Weights of a small transformer language model.
Size: 15 layers, width 384, 4 heads of 96, MLP 1152 GeGLU, vocabulary 4263, 30.4M parameters.
Architecture: RMSNorm before and after each block, no biases in attention or MLP, tied embeddings.
Training: a variant of SOAP for these matrices, 4963 steps.
Each number is 128 + 32 x the weight over its row's rms, rounded and kept within 0 to 255. Layers, rows and columns count from 0. Numbers have three digits each. The size before them is the row's rms in percent of the matrix's.

# down: layer 4 MLP down (transposed), 1152x384, rms 0.0933, rows 232-277, columns 96-191
# gate: layer 4 MLP gate, 1152x384, rms 0.0974, rows 233-278, columns 96-191
# up: layer 4 MLP up, 1152x384, rms 0.103, rows 233-278, columns 96-191
down232 092:141135132120122107091118144172079134150175156086123139164172183154130121111154137110117156092085141122155116123065126100099141163149146163127114064153158087146147082125081127140155136152140166154120095106140139115135139117127090097120129056132179170080191133123086146083145142132113118095
gate233 103:166107105123145116153131065100144084110131108102175155164080106109088123155055148138121097140143130149169125133085110141134145098114121118076126151136131083114103106139200108119116114150134165145071104153143118151061073152176098094143069108131084114111102135175063101058135150134139137122
up233 102:115106114113106147086142100111095111112126072102110143086165165120146100069137116081099157102127151154103095136106136160119082142135085137152179067089117130135186152137127132172110176104096104142116120137099115200147107199131131190120129104153204095143154064139104141131123067134157165104
down233 098:079112117143153119139200122132176098160145091075144112113126163111160132145120213105133161146157121185147131090176088071130160139128158160104150103155156093136118179145120142106179118158156215131083108143135165143118114123112139114086100081173107135105107070182059116146182154178136117130
gate234 102:139130097139154125180154127149161151126147112101082125072069088143145093123109096116067171078099099071165176132117129126123144120085180090125083184164139122106086131135063134143166108157143118103139140154107086118093082120103126126157121148107174175145122129113106142103140135126212108130
up234 096:144128082179077111106171099137079158153134157160087144121086131114158165201145205121109093104121170113120134109143148070132111130100105107140105096171108107071090171129068151118138109137127066082135190110150167150104129126120086094138076127112104156126158115127109182102118139117098125090
down234 098:140091160116153074136139148096117126136182138101150122093134091170133077099066122154089178110098136143180191107153147111144188088176111118167108096092129120136136155106117090167155141122148127099148158148160117098120094035146086180095116132068180131132173123094172173122071124159172091084
gate235 103:151132112165170201064077151145116127141163076152148121125170150121170150136149161105077112178113077133135100116128123107150170120124113093133115076166086113101099184095174077106133132207148161155179046116117185143141188196170131116106113126159151104118110164140155175102141100130131124113
up235 100:134111126142156145122118134154104140153153116091149115126089122140082156125170107121140159150139175130165166159118086111118062181097158097113046078145134191177108117186147169154119094143104132134160102231141130180142111137104114128178143084171105142131104133144122147146147129190126151165
down235 086:118130083149184108146111171155100110120140103171091109152190100124124121123109169218103120056117113123164160103116115144164138135167061105179182154165172161085135114109118149064140134116134142084079087107149133125150145156147127119079131173100139039159105149125101107113116137105127112098
gate236 103:078074122110150170099132103105142121138160101124131156133162116147155113168203080145063112108213163094136084092158147083085142154161092145165111163199042122139125072098080115132088163179136100127169181154174121115131118162163134078117181176072132143128127111131154137098121164159127122146
up236 094:111190152150150126137160117148181139146115138141103026168120136134111093122097153103104104086162129139138175147142159183138084125142147122100140126103173125110111155163151102180140093179124126133133113132083158146142086118140118157077083040108168116075129093080111146123160049116157113112
down236 094:115164144088159109082101138160194163124126163161151137173119140087196140110157103121103133122182126075174153092121151161082138135122158081127154096119133127186105102051151122121085136128136103081131157061159121143082135131175057164116157166123130112151180087081125128109120100137121124149
gate237 096:090130158118151121129177172166143091094129134136150105146072095143131060188124088123128156067123141133148117102127133114091145125136106153095103143112070101158147125161134109114146132113156095139085117190135120161163094109166089145111117103075137103138144128107166133118058126139141129164
up237 094:123113157067125209104117099121160146135103090111096150156144133132142107153158143205180169155113174102140147096130105103165134194150122137119092136079157123139090109101046069117087146124143149147091170109137124135132047106113116072129121122122124122144147145193175165164130137100135142092
down237 102:111090097118090174199128140119148074148139125097123098161063158250142114101105120175127119122125129135088112127137089107179172082108118125141174087142122208130079159125104111111141149125114074117152133096120091133111135130143209156143091145083156139178160090085107172152103118151083120134
gate238 094:070195128133132094140129117130121129121152107149160070133136133169108116113127069097108085091093157111157108082077175099161127172140104112204152110049156123139114111124147121096138115147090137067120145123142170089117119134105062139138114142147106139149090132170122117119099113149102124192
up238 094:082173134139164101098144112174131127175107173047116145115139145143146124129096116201177136146117130160176120123110155099128139110087206122094153110111125124148135127116153112121186161140124086139196093164149172117095035099097083139110147154134016079113066156156149102128114064131172056128
down238 091:150082149121208119044143204160136102115099111076141123184106128113135137111150113136124132115089094092153172124103095155137109126097141114118099133190097094103093143098137150160097153133169185133148110129121121141172133116117183132128162110096119133131161127112085124134133147121139070125
gate239 099:126100125116153139181119115168126095122142131125143141102106104126125108171118146094146137120146199175105172160109198157129102149141131162114170153086118128141110147146096147189122157156114100114050101136079093150133129155165146214142140124145171143091185112177128176122134148158034116122
up239 109:118127051144120179147153156122215140126069122148149067167091143112093146178132098183108122109152097110169032100119194088138125115175105192166136114160138090117144120139146120200063088156204155117120066078167130118099147082175243077077133095093150103155185131100133109166145128154120071135
down239 116:146191154185104128091156120148158140181117146118145120165168175138092156168104087140099145151132101114107081136171147129114104087191127156163139029093145176056079115157099089128152119152098158148096141079098117173107135105126117142079170113059125117140101176093133135078101159091115097133
gate240 119:111088187168127112135165181094153145132185122171138143136109053192156102127112107117105142103119193121101124146152145196105102064115138226191142166110191110071131134116166167117131097146123111138112136145112151150140096130171119074125116153056115144180070127081083092185214089136134145104
up240 110:115146143143100113115118119136061133175171110146102139129149057144070118083123156048118122137095170122151115108116155134109059109167146206109103138157144101079125133081153136157115117115119118147113134118151107205113116190194159115154175153152132129116139129155134145091148109101081118165
down240 101:149105173094080158084128141141107109117132122132132084107159103124125139104116101124104107111116150102129082124162127102158125165140145148120139120103141149091133093093224229156145126100152088134168172165100099131102084210178120183153132129122133125122100100105183071165127137117122123146
gate241 099:153140181093109066139116117184114088147151111116096077105093113150143136107078166146149106143162109112134166166124143156160100118093056107177185148127208049135140129078160108151126176160105131136172121113135124096132147140164144135101088070152175151133114155075159139154084103171119117085
up241 105:122122120110124120183107116174097114171140049074123125173082119126182127100162109160130129090118071136159172149153166149097175137127145142145186106083096186093142157129103122135118113085118138164125079142152129158116156105125161125094091126117116186061144113129075161147098103134155134152
down241 092:170111110117186127103123075090139130150173158133108155104208108134133182167100137148155115136121141138068127102115106086132069080183136096163089173123084163122083090134114139178129110134176087094143123144155127155212162126149152099182151090063137165161084172141147073148121110125056133094
gate242 099:101102129085177113117149113115075099150148124131067124134128172137114094159050159158098121102094104081109183129105123138137138127108123136107136155135145092099094126102092177137144128080145101159063102053175153152085115111056103118097164136119144207093182090093151137125141167091112206133
up242 100:142081071168089064123102111092094157181162164091099119129133172169154138030096177106137163201105174116128158174097117186165119149146106196074147116131111154128120082185119088134054154072084107095113118140202097142101058095144082143108113111168183150152112157132125115088133134139126118101
down242 101:111112115163107152114114106119140115106087172128122109055141204126113104197094051173085123106189059098101091084044094121130177144077108104181082143142137133107111106073145119122152131142126140164152098122120150046118105148112125138095077087148151120101191204152159145109111165150125204180
gate243 099:134111091068106170079093110153111106167164146115088064197132105153148095112165141117081091124066139115134155075100138070117117145093088082080199128076102158152138095174129124118111130093078080116125110165150117183132139133122110152160099144123151102137146129114100153082172157149109139187
up243 093:119091136113109049170130102122143138200115131140230128113175132113135168165126083136206163110147180174105094143214116135160138115147146141149084083130170129092136184062146107102127073140107107148117136125149118119119124153153123125135158152118123159120149139104133128109128108076066132116
down243 092:106131119103088158179135133142089136157135114116189170125153162104076101150129160132143122148121144109125082115116071105140092137178155090119085109141222182131164128132181098067121105126130143154116174145114162199126148144081193153087105101104125097152122120133132128093162107144094124152
gate244 106:126107130157081187130110190178154089131060111116118140180111153111169132129143108110088165075122145194119093191194081096166109161139213122100145175135120124137168145109124151092148117156078158151122118124121118183160136135115113145138042143122165137156118144124136174137127184192129083143
up244 102:085099169148111089091114173121133092122074136155125114176159122176148187060129092118095134018138145148085120115091134062135118127155124136123107154130154150144148100075033067073133175122143067066155123105176079162112108138112101246141123113082151055175152136146163166132117153183142129102
down244 112:103131128118067146162120224098133071100083084137061160162113145139133102165148152095129070104113116154143142079097120092171127142213153166183113206198177167142056102108073142170137130129194118076150136096082114154109101117118158167152067139078106134161073144142136214149087138154047115165
gate245 094:101206103100133188106104134132109150040118138110125139079144114146094115154066110079134160097109200119139111123130082092104137164114142104153087067111089080131196094100095120086123165172124091139099149160134075180177137085186086121096080167116110202150156183091146155119104100116090133085
up245 098:114162092084129124160125128136148171109089138149075160133204067119114185125114129142110124142169079121113136143109101124071137112132172178141087139121115142140120161153126157116047138094202147156097138121141101160163076112144159142116050125176150132138081148096131145105123210110128118124
down245 095:185088124105076150115160092173109114166099124157188093074112103153071134114154108161118091114169112093115162129166169188103118152125134188117116124137113142111104113100131115140200121114064144159120158136157124098134200130146133164128132118125112077119150117100201088160154133119134177149
gate246 097:124120101064108150184161124127169122206128113136161183143092145174097103167112090130048137123110179107085114075136151144110130169101163158100131162123152099158162165161083246146194117167105181072129128116114152129110116099157141137168126145185138147119165134207086145119115099108117150126
up246 105:145094110112090089145102153110118157090152177117165098112088154113102121110124034098162152097093149091093094087181135098082148124162154166128117162071152117165173103169093130171138109160170132178132155139091087118151173127136142160136116097087153183145116134173096140158152097122130118089
down246 103:101090112126135147096173158092133104130127114061184113119121103098100139133159111166130135156126101122135161084170124144098123151205100048106137093200172150055133151151162104118148148111125127119156117082180085130159121146126135137125111158068098141095147175150213146124131115127140175178
gate247 106:143110129136094172100165128095117165152192167107149172106139166137186125109124107088138104131138124081130124157160098172107169192153111102156133122126144146083156130136130146155138149129156143123066154147125145144136164101145094122088136121151150139132158149094139113065140094140107167198
up247 102:067158169130124143121087131156096133167056126156136142112113165176144125142114095137163114126149087128112176170076158115172145090104149115115132112028169158130143085118086096151072160098156171129213156094139184130104097147127087089107087136117159151205161153155104120168149064080052129092
down247 103:096124150157124093080094190129092116102096141129162098082137156115075139128159123105099114142160106133153131127101205085103110110087090092184154104165144116137066131148155129153175133074116091135142138155107098144200174115065139132158158156146113085153133125144128146134122141098041154175
gate248 105:150161094153162115142121099131140118148171127153071115122132119116172140185131088142143124159077122067150128126131113058144161109061120106205133118071125120194174115147113076161088104155129155114088173132099157126130170091127127112156141106133105123078122056167108083117121141099161125145
up248 102:142109117148138187118127076157145114132148057137095158133106145100139117143135142127142055098145116135122172083182112105159163115136123109179106040098107117096159117105150135071141097168092129117165122147198092139127104116088177137170109086171122145090096124184134127162125108102195124142
down248 101:168165156094161143124138106124115124096174120174166098093087141161132127120119130047140119126156094147090114129150122108065133135104123225153117089135154113116137155126119088120118109116066133184145069138148150124078133163148130074185112132118152078123170103091138095132131134090106146128
gate249 101:121140093135142175110149129163099142188158163153126126151198145082153154094207124145112061151179157145091091137157092106097201121127113104047117132082151107143107115166109155172085114146113137083140121080102107179135073106108136169126078097113146147150110135131131139081215116123135131112
up249 100:185144151124119127137135141139107155156113176190145127154081180125128130101101166164139116144140115165087132149227089109129072126123113114089182125160161135173171158151077152123123173147151185143148089108122129094138137108084165120144132183122126109143092139140121124108070062086108139110
down249 097:039118124107107110090088077175064148143188117137132114165102136094134135094112138072089082099127182140175112113096119088091183118148186138130084182149134149122115104138091071224121107144111149134075101169108122131114106113127111097152111155107123149154131078075138159085087071174163045138
gate250 103:119099157151151190117120103137138161135089136117120105091109135156105105165147113107093104154094112077159116098104123133170116157114118133104107130135080114146105150152118137161148156184052082135108147134111083154124106128113145168060195106133110131062061143132145153078067131191166143132
up250 104:134178043128104108166111090164153107084102116120114098121092060169066100160155106085147091164127146164139103113077127140142105140115113146115047071114099138156048129181052112168172106138141140131136219135091220117095103135118116075117165084091068136139167143117106123061105131126131126107
down250 100:138134134176134156172133107124168124162065128130132193117141145168111103124082119137141176179175133145033095130128072147161169083128106103102074111135108111123164124122193066156137123116114143172117154097100124115078106122084121132088124091157124129102104102132127171119101158116130118139
gate251 100:119187123128090194110114111094120103118125101131108064181130093094097158126166133127126118168130127159153108140096094097118109144112123088134120160165132122128200119061161190145146119109105089111127108160158114123166118085143176132176119068162084083151083159145165204130124064102099147124
up251 105:154113224103104152136167077098147136133122153121114145131128150151114115131099130098163119181172165106082101084131146115059090153107190146157132169110180228106097091151090121163137144155193170114091165188121202125100102134124156082137127161140111110133110086105222140146079084150116108136
down251 093:095170146158153100130104179110134117115150078090179097148089136154145159131133124132115113122132157128181160124137186152090133125186099091114148098136135102126072108139182135216161089079114091140156148150165126205129087131124132123069105145182153194101163127160080091158076104143138153091
gate252 103:147081121138178107118092087179039114110092149134123122140113114102171129115109115170141147187155116126104126091154153118074169109149108117116113129186112166123136079130095116111145115113110129133155242140131094137177110126152106127125157123122099233136152136208142162126189129093155084051
up252 099:132078176157076147132155115143073142104153144107105083119153159148124127159088061109143147145169172113167157085038167114142114094094165157144137161120139047220114131116104134095136100187165144115154090169157112158145082113160089133070120158137070152132164200131155117163119132140130107118
down252 106:147122149110096137131132111100116143176176144159125074137160141154128142148138085024165155136121135173118129074034110083131080106116115169128111135157079044129133089119170145139113126126116129105143120175148069097077084114152138137087075115083112137206163214140147148073047059122161178116
gate253 095:067165152164166191136136099162176100083105166092117115095141140173201110110137164138077134058110107139122107156079132125108123066092198184135182120150155167106164108059156109122128110142128134095128077135161138157120080131149163144099117140110141111118169141165120095142127147116085136144
up253 097:148146127113145148169138084064140107103108128137132154141165095115109056132103118148089157044102161126142077139115111051116105116104120142155158155126097132115111056122076129136071107143061099131091115125134113102144137098123129245172155139058127154127131137121112075109108175149098139132
down253 106:097159147130151076163131097128135091082183115148148135143138120159090055072141149139076143157115164158163116099105114082154133135099088169118104150112093160175118097107125119178101060174120158062131102128138081140095061136083085126117131189109135148172123165121140152115144114176097164138
gate254 101:157129097072137174117130077147190130149172136148152148057135146128050088165131117157176126142139157104131095113143156114164085138111138083106141148180102127173097082144103151067149124123110102099160120125151125132123065142101112124112166127111139096121103077086169091119104124162152143092
up254 105:132107182142070138168116098152095151072126172117113141130132117157074139079087167148109170173086190127201138110245079123086188158127115186163174124088158089066155170198133220157182120129149068114115127134116123139151120101053122137044156149117128106056143108121140187148091069117114137126
down254 102:094155144134119125073086089092092135128156092136126152111197121137085068104195113142113102149150164101104105130155099140101055188114106121177146124161141176087149151133165195107181149101128064087109101082160171173179058150106122116098121136113175094150140151104112086100178124176110118082
gate255 099:102135145119078138124095071114126135149107118168110165145140139090174101150145143126179144130107115101045158106076132103122152164119186160155135116177176170043117109075102132200147118097162159121085134145171140139144093137144175059145106124135192045086125070122144160115146130095147116154
up255 100:084123147115107124117156107153103139160112148172182109141087131151113161131218150149109183090129103170105159086083107111145131170124133134141186068107115143151157184168124153137129161083130134153140093123176139103120120097115095132082102110176136136124161127128115113076161152203112030148
down255 100:116148198108097128162161106083120177125167087131169124121153199118172154142064118140140120144137091165126187148101161132145107168128093150145104111116116156104141139134136101052142121118100185131152107084143116119198117135174122092154194105141090078075147147098123190182130177097130174150
gate256 092:147089081123099079173126079065077100107187211136053171104144101169135095078123094158147116172162134135108062099090183135094150168173134120125072113076111171191085091123107125162143159142132134105167143110144098128161200044107067158091203100094159164120125158128143143111141077122126121133
up256 091:135148119102115165114083179135164109093078072137172155138141122119134171143174093144109087135111156092216159110189128112175102148090081182127128172126105173126129138152127166096107104129129124073058146161158139129080101092108154145144124174192158059137167129117083193114122162171179135116
down256 100:133100112140086115168123146114159128155107112121192127174147109128111129193155110125153138133172121114144145095114149062123119164110112110108156129146108140173162079092090163086177137120153103083171089127101138101197075113177131147126116213092121126116125132105092185113101121184128107140
gate257 102:132128042102083097157197153175072164176094126096137157165039087138131180092116080107139217144100094163143118113084138060113125137116130191131085153118092122118149128155119128100114102119165148119127107180137111176108091107134118163135114125078121099136142086104117134098148133116135101102
up257 094:153153147124093100141155187123040170132086076145151172141048091131111151061080138123134211122093106120111137128125141199190106149093152166157120131144077172153119052094106141103170129078070079114091110159143125073071143101146149149133106130106157105159115088099131163116118098102133046072
down257 100:091158098201090130146122136140129166106148165088100123139111155115119107162112106133166090131102073118111146154156188068175099172147136120145043157086103148127117119112077099108110196147172114133109128091119118083139109146118137142133187138126161128157132175148170132114120119132149092145
gate258 098:157102134078119130150124104147146107109163141155195054126132168105185120178146103103123176100136115164131141156182128183156105130124129155146183108069111136095130068058097170108108115120102088166084121139130115101124139171119102142150137203118078163129148171134116135101079124153169118142
up258 085:151150145131143142129133088122129164152072120116106146152171135142141087064090163108136100146124110157132113090110128132150136084163123135127111238153119049094116075157080125085150115086112122140170155149131114154080118140093108118112140130146146085087121145114168148133112116135149100123
down258 100:140095103128120096150097127135166092173155180169159107165099124139121166168144069124106157116164097177088174152182063211149170165129060080145117103133148179126125093133136117114117139143128120132145117159072122116110153157120148110119140166151067167118121137165154133098078141126150117120
gate259 098:127123138135126096128150117142163152153204099126150160144081140160099051121069146134100137134169096102133144085112200151116142113118213181109171122138110115120064205135116153087118197118074153162100063096097105188124113156096149151094124127100157122090067076069090075086173129074162065151
up259 101:157107146147137139144132096108161114139129128130122187155148144076065115128135132092147142106100097099143157150143181137112106123125140120144118072096153148117159117118180112137121137127157117147113124109124120149089112168112096061095174141153111097099116130136156153116154206154150132083
down259 107:058094112156119171193140096149155174162101143075160189142095161064154176169157129130111104163170077148123134119062150128139138095136088101153121155104123084136189101158144127128100140119201103108151181190089114102124125108154157118151086135095089095117138179106139193131129096132102101112
gate260 099:120135134157110158098088147178071112096122132125118166149131091155143123075080134191173105119112127121087145150135121147135144116124085153185115088120160112160142112163246170092158079096114120149097114137155125077075094102122159138155179128117134125119113151109118112125090066124105141140
up260 097:132110123113124104129156159155123123130154130049162091131129112127131155015168133072138097168144143139139105121108123197132161144109105162132114173159125084096083132098179139151119097110129094108094078211145125144166137146117137105147127103159149135138163110095095152148048136177147141080
down260 096:164113094181109086124133156171130118132118093092181123126145165108165108181099149125131148140186111089129191071105100139084132078133166127140165123086172180101135062185136115131161122144139153178106116179146103113115129088116161137067150112129132158080107097133156104122125121129117160135
gate261 102:148117147147158128091083072162150206111086131103154125108139107103094130177118104151129152144094145138146162065131153087100084094126140137163112146140066139141077177145122103073182146156106109091151103063124126166142096170094100121134129195121057073095109115085149118125178086080110147187
up261 099:148124108194121142109179146147113131119146102196060136068146155090091172062125073135105118189141125163082120152138163103105142120124194133197125113128079140130137034190142155119157141129138126141178169107093151120094056101082132177124120119159129117177199139116099098099132157144137130131
down261 098:129144129118142119148165126159159119140157135157143109182088097078098121148205142100100155165111156180114089148180141176127140106086139100097172126074154178135127116097101132121127138103134120117162163132088103167083174142055071105142119104138156158166078196136168147166077067094064067160
gate262 103:145143126093133100065100099106133104102114051163118109127194095123115113116137133137082148119117134097110061085100081171133140113095148116091100178118179122127115171107098150112172128140088105088216167128137162114152156131089050070127167138167153082134109171131132092121134151125123098089
up262 095:184126145157139113131183172110187120043150120135076109125180075099085109192144164131120081125147136148150142103124144177109108187152134121031132140128126126144067164173089161127037120150150095112201137086113148069128134057148091141089103062144143150150106139097153109128173170128146124062
down262 105:177124095153112108133094152146108152057105189122104103125125107125136140142118113118112106170143178172099176088118128085128154194068115168079142107155088137113053117190079090128098144167097203127137134152144173114129134188146122074130116101115146153164149099086113100086169108135112127098
gate263 101:094079098151127136149134131137117150161152172118094127161150157144139085132096113128103124140119116136109075128103120152119161063129106130118149074126107099138085089094208074181160142136119119178158193114107127127153083154130205175124163133129105103168116127192154148093115159091059087159
up263 092:067112102127119064118119088061142182179105109137078110137157138114093118151172156136116112146138090182107155145151102097141155178124131110151089198162112124155128127089110154173136084129128109114161111124051155192083108115111122068166075139088156141107153116085136151110154146090212105119
down263 100:145144128100160183122134161138147108121153110181100143146102098153096153114178133108127122150131123098177137123126169154100068111094161113149120153137095165150151096103108111067087102114144183173150142135133159114126149104120104118171129160102114094108144151128056123164143130117156174138
gate264 092:143120078159116168093194136142096180112106114104165115117098125130160096131101116111122138125142158147109182103168090108173134148101158085044112131130126092142183080078088231172114118139149130148133058121150155176197154101109121110072114187122125096176087129188118123107125101211114122098
up264 099:085069163111094109084151171172082136170098105161086205096090143154139112138171111114081149111075130130153113205139170090097073168153101119126178074147173118161114183111150160152170174155167145154114163085110131098119143113153173103090106081176119072093093117137075093133133119181096149073
down264 095:202140108116135103204181179185212160114139147011196193207066144123084120091114139154150154157143113107136173120143155104139097155092146110094189156098044123148125126160165154129096147133125158136177113162143141155145197079113125080171131185125131126178162184136102177192135147145131080159
gate265 097:131139121149120137135140102093142152162108135092099124134109090106111107096039126112130148178157074127096103116128133091149125187135137143030088131110128127194136158145148107086141133135141101128114087087128136159101112110067155142188163161109135128188152123127175140165108082062140119106
up265 105:060192188162106110091139133101107126167133125131109090131185133143123049142173158126164137085208102142094103148137086138115140111175106121158129139131121155112148122124129162114173131105113098131059114131095117179163157122111085158117095078155164130120072076128068111140070118016136087126
down265 105:115102108143143155142118169137144131092165105137107124123166080035166121131161131055137129164184134136137137113163079084116125085126134127164140141075126174124126117203134078173129122083137166126078129142126096082121129099182063166117132102091137109146060059081083069138125175160176059165
gate266 101:085137116161195170128132106125167161151126113083166081147097078129111134066083152181033145132144131128136129089137149112137091143126150151047102145170123084116094146078111125083157151080121126174133159139103133133095137071187129144129124152101117119062131183135124143126111154113128147095
up266 093:100131213095112110097163135194143108147152163155115097143091075118119177154089139138062126167144141089148174107117134146145106158044135095112159136088103108190069167130132120079158132159113141145131139148108107094082114105154113162085169101147157110174158164115107132142116171142107140153
down266 103:133156119104168172155174139165068120119183097164154130182108132150134153180127160134133125165129160060133181127105161164049149218165137142063177157119138130134211145121158097158144115171140086098113087145120147116069129075118097128117133158133201103127089154150185074054109196145087113116
gate267 097:163094248126135130169176109117165158154142104122185110151122115183113081121116127125092094121105129156137115113167139126112222136101138102085100093123099087140132102107113156130087111140124187149215108086087149103143127138127138133101192129146101122134114191121118147089105146164101093169
up267 102:158135159074080102125140104160176129146119158091082157103092181195131062107097110155136147122142158107170088134063105098116105133174170113159139149093198163100149122151096155175170158141151108150154105154086082129158097143108174103177103136178208074146093101109115191100121144156018121161
down267 106:101134115207152149146135052153083128173133177104141104178143136134142176125097134104135160162134133051138233142088142095160116131174117149130146103153178145137070178066151113122130159132124162126131122129131133071084115161040120105118118106130130167129102163152130111100108100160159134174
gate268 100:111126092196139127127197125137144146114075109120157156118111137101171158119123105117139097155141178108147089097124110106173150131180124126091103126131079161121163163071161173132085091229124137161084133091216141147089146096142117154150087124119148142079125109081114079199095123147153137100
up268 105:168149098090140119154115085151182077158135186137100151107134134125060110063158146137078178119203125146163143134089132155163161216175066181168145117115176172093105138113083153157095093086146105132086112172167119071129106161137104159139165131130128112130076070113142104142087133170132094121
down268 110:135149162130160175123142081098204076120077083109146149119141156135068209168179092114088145133116117154112117158152134102176181225151122093088121178112091174154128090110130087224159120106127139118138124115144128168129076156110077166156182201183131129103061159170158127159112067095145060142
gate269 095:118150195121130147137140083127115191166124124159117111103133098150146099106125149075133094169136150114157119107087112139139194182138131141168061119120124138090119185115115155207131127129162140157073177168146203146187119114101156140123135098134117090128105150160100157100065075095118170174
up269 096:134122130147143164086099123160114160096159086080084115157148127119118154149075141149155108113112134109160138088151091159108110147099096064192156124150087164138140150134107130161107083117197117093147147182047093134071117109114103136134072155093081099113128145085150079124079145134113176150
down269 096:187124161107122144180171102146150129113181150133076037105114139131104183165106129075106122139081138155148154129168179113105103133077121144116098154138155060120126188142108187152034156159099167145151096108111161176194087093118146119109151118130072181121146131101106106143108066097096116166
gate270 096:134115123090167125123171088150136126108148103148151124129076133095079196129114170138102121136126131125181200086131092105127131153135112103042125180096183120177163168037124121104127138170139105119065133134106100154132182144075096087165129073105123059166161073139125142174110152111109112096
up270 083:141110165153149149124138176138141116138111181130126072183131175090163087063094105111137050128102114066096097198161093179112080119106140093104127153129136093128094129154130086117110149133115143185123099071097160154121122173115158124077119148132142107153144122151157156142071089142113153179
down270 103:098074069135103181130103197157193125127066120127149164112192155177145103160092126119117100093108184115098149098141175145050161100109136127081114122122079143135146122157061105127157099128128182115182046143194164185119112109162136130121111086144141111086116141132121099151152147120092158130
gate271 099:162130144145154156134102077123104110125135107161157180172085129197116096173106169166100174196107072130199141116103112112105139148132107146176113160101150115138114154153120170133122156135184144185118152116122099209135138088160122185137105095125115080090069117121080109101085091072107058092
up271 100:147138183095106122116127154164183161105088147120108127117134127183155145148092075106148093166148120104128180081187088140075130120139091140056135107183110166092156133097105152086110161094135128136164114104123147113105120174188113148138108121137183112100112120152092031129082123177116184128
down271 103:117094130159119111096127084133158117168102088133184113186105072144181172083106145150097181128128114133150084112132120111073126128163172156158095092126148114136152163078129149103106160080131166220111160152176089173158076068192138140117141091156089141136090111123164163120150162139121093138
gate272 099:115119084143165147113154086170145121096151097132117135090124168142166095112114116087029119081102143175117130165124095116140122157161138076164135159164180159110102050145099130149039137123115095131110145139164186116118170109147181137117133114130123110172137119093128091183104140085130140147
up272 094:168114123129059107119073138076169162184142145132126151120169116131110180114126133127213115151128073149161115142122171173142136065097116152122102124121119103135096145185127168189147162082136116172120109119137087117119139144142106124141135149171076076117074147081148162083156131163148039090
down272 105:173146091184128131184135048140109164188118132066130160177093094116142166113079129137132101143094117146144085189054095096191174137104226092131146104123118171157144081099115128180120152129097178155169162089158107120074090155117146107166139114119137164124133122091158124149144117119102106098
gate273 097:098188142135146130093145145108155098139155125130097155143162135119072095115142134127121181163145143174140145115084142155126182146074136153147072163142065095118119121118125143096167096118144159107165118118085137166108192083116087141067124161071063123158173130169156195117073120155114121086
up273 097:136144116089123143107191136135124160112102119123134134107137127126128144164053098150081162134134133137175152116068101119140093175200150133171120142131102092112151090068158175132150060104139147124152123110109164071059185160095151149075129146192113158171138099128145105111141132171081114101
down273 099:178121121180109112094130119112084082119082143106158114113187094136153144163172120094139078117106140150140145134134127078086090084152138146127234072109153140104122120159122161128147162095080038120094104102125153115150076137137112129148097133151166092183097141136151126104135091082149090116
gate274 094:111153070164090118088134117137155135147150148119153147134168102173191100161128104120119110099150114133044116114059130135130151123094145166159124087127069093151162102140143161164147075086153052066096201124146130149126139131134133105077110083067099128114195096170104122077108095139148153159
up274 095:166127061154156129143136097119119089129090115135155155166118110225133143206119133123116116121115136160113116106150164081098120100156190164157125137150113178117132076082170123166119098114139118135075173121145105115115099164115138142121068157080143172113121090096152100157101084065121122194
down274 110:130072097099141156154148204136066194164104115142119133113089167091133169216155126133049170116104133188117082075161057168140098135129121144122102102186118173093143093148128142150158145122108149142117127171056127032151111114100147116119158135133112091168131123134146091086144080072137080121
gate275 088:132141133114129144125152075133135116139137145161162087136135052149157107165167127166087121124139154165108150085148146100113179118075129167138104130134112171144104136103155123109173136123089174155098114121155164058219129178151119073121161138121059090121132182181118097092126141106146110151
up275 095:149135132067142124165146152140100132112100087135194131077133107147180177147167167150068126119126107159151120114073128101135129131157097131117115155105156189135144117085166223147078158084114141126113108132144178154134156130095079154189135150176107131061172189093096080124139150178172110158
down275 093:122143163116097181110142170142135153116100121086125100147135106139068113128090072171152118162096054125143160180101161114137122088069105127093144099142128130175113102121092070141132102154182124160069134051151127123123120165103158180099162098110145099136107056139140124134147038115104157042
gate276 099:122082153143104130102099156096120099121199157173120104082166122134095179121161138058095073124074124212170131145156112118154078138145149121153085111156161150115146141149139095176145126101133093134113101141145223158157129146091091167093112137153093174114142126139143158129117142147097097152
up276 093:172178076128181135111087087092134158107100128060152133092114172059158138112082117168108159162087113132116153144135107095170136085213140071094165122088066154186112076149147205148133109159149132120152134142128090062084117136128119090107143136178092116155091141164144075081104092188153120112
down276 100:128179098097077107108144196121082089103159098135096096156120094131096142054121182094131121114116121150098165102091163159094153226145095129143137162095107133112101110145158158114138135126163121126143110125055114147115106173098107148119162197157095109127115158114088176151135117139073184065
gate277 097:163158145091171090154155149085143164154148086068180147130105096163135125134126136120100148144158125106135131139107136051140117109161132106106075116123104205124175124119078149118193114128102139192115127165154132127147115087074144146141102128098122077149101174172116107146162117151154147129
up277 097:116089183104102111122082112168131112133144111090193097128141143118153108140099053144156148088126100070105147114116187144120122080096161141150132106000162149176101134114132106107101165137154085067176102132124074094127104148135150128116156185165094139163096139116112077128094177141118127091
down277 104:160101154109143128163114120105152068086133170102140140092152144128195103183127111151187168167106149162143147127107101174200151140092208061172159151151043161135119160187103133150106113124184159123132122138119154184160119156135151141094094126200159103102196202097129139123119176163106121111
gate278 091:134141128120069129162132058114200133154114166160087096115145106144116128177164097112086144094117166106131118094095125121162119169104125098097149151092196174133168133137136112194128135120062138133134161109113160155117095171075152088160081130139183108145112144111079133146075077121146110071
up278 109:134149142129131110160113107103163148114122182053142094123111127106127128147106113132086138105137126083067155124126149090108150126036136145120150152071144160094178118097139089147177140152121130114061163164135132152091143148094170064198080108111144151061116099154084165147131124106139090068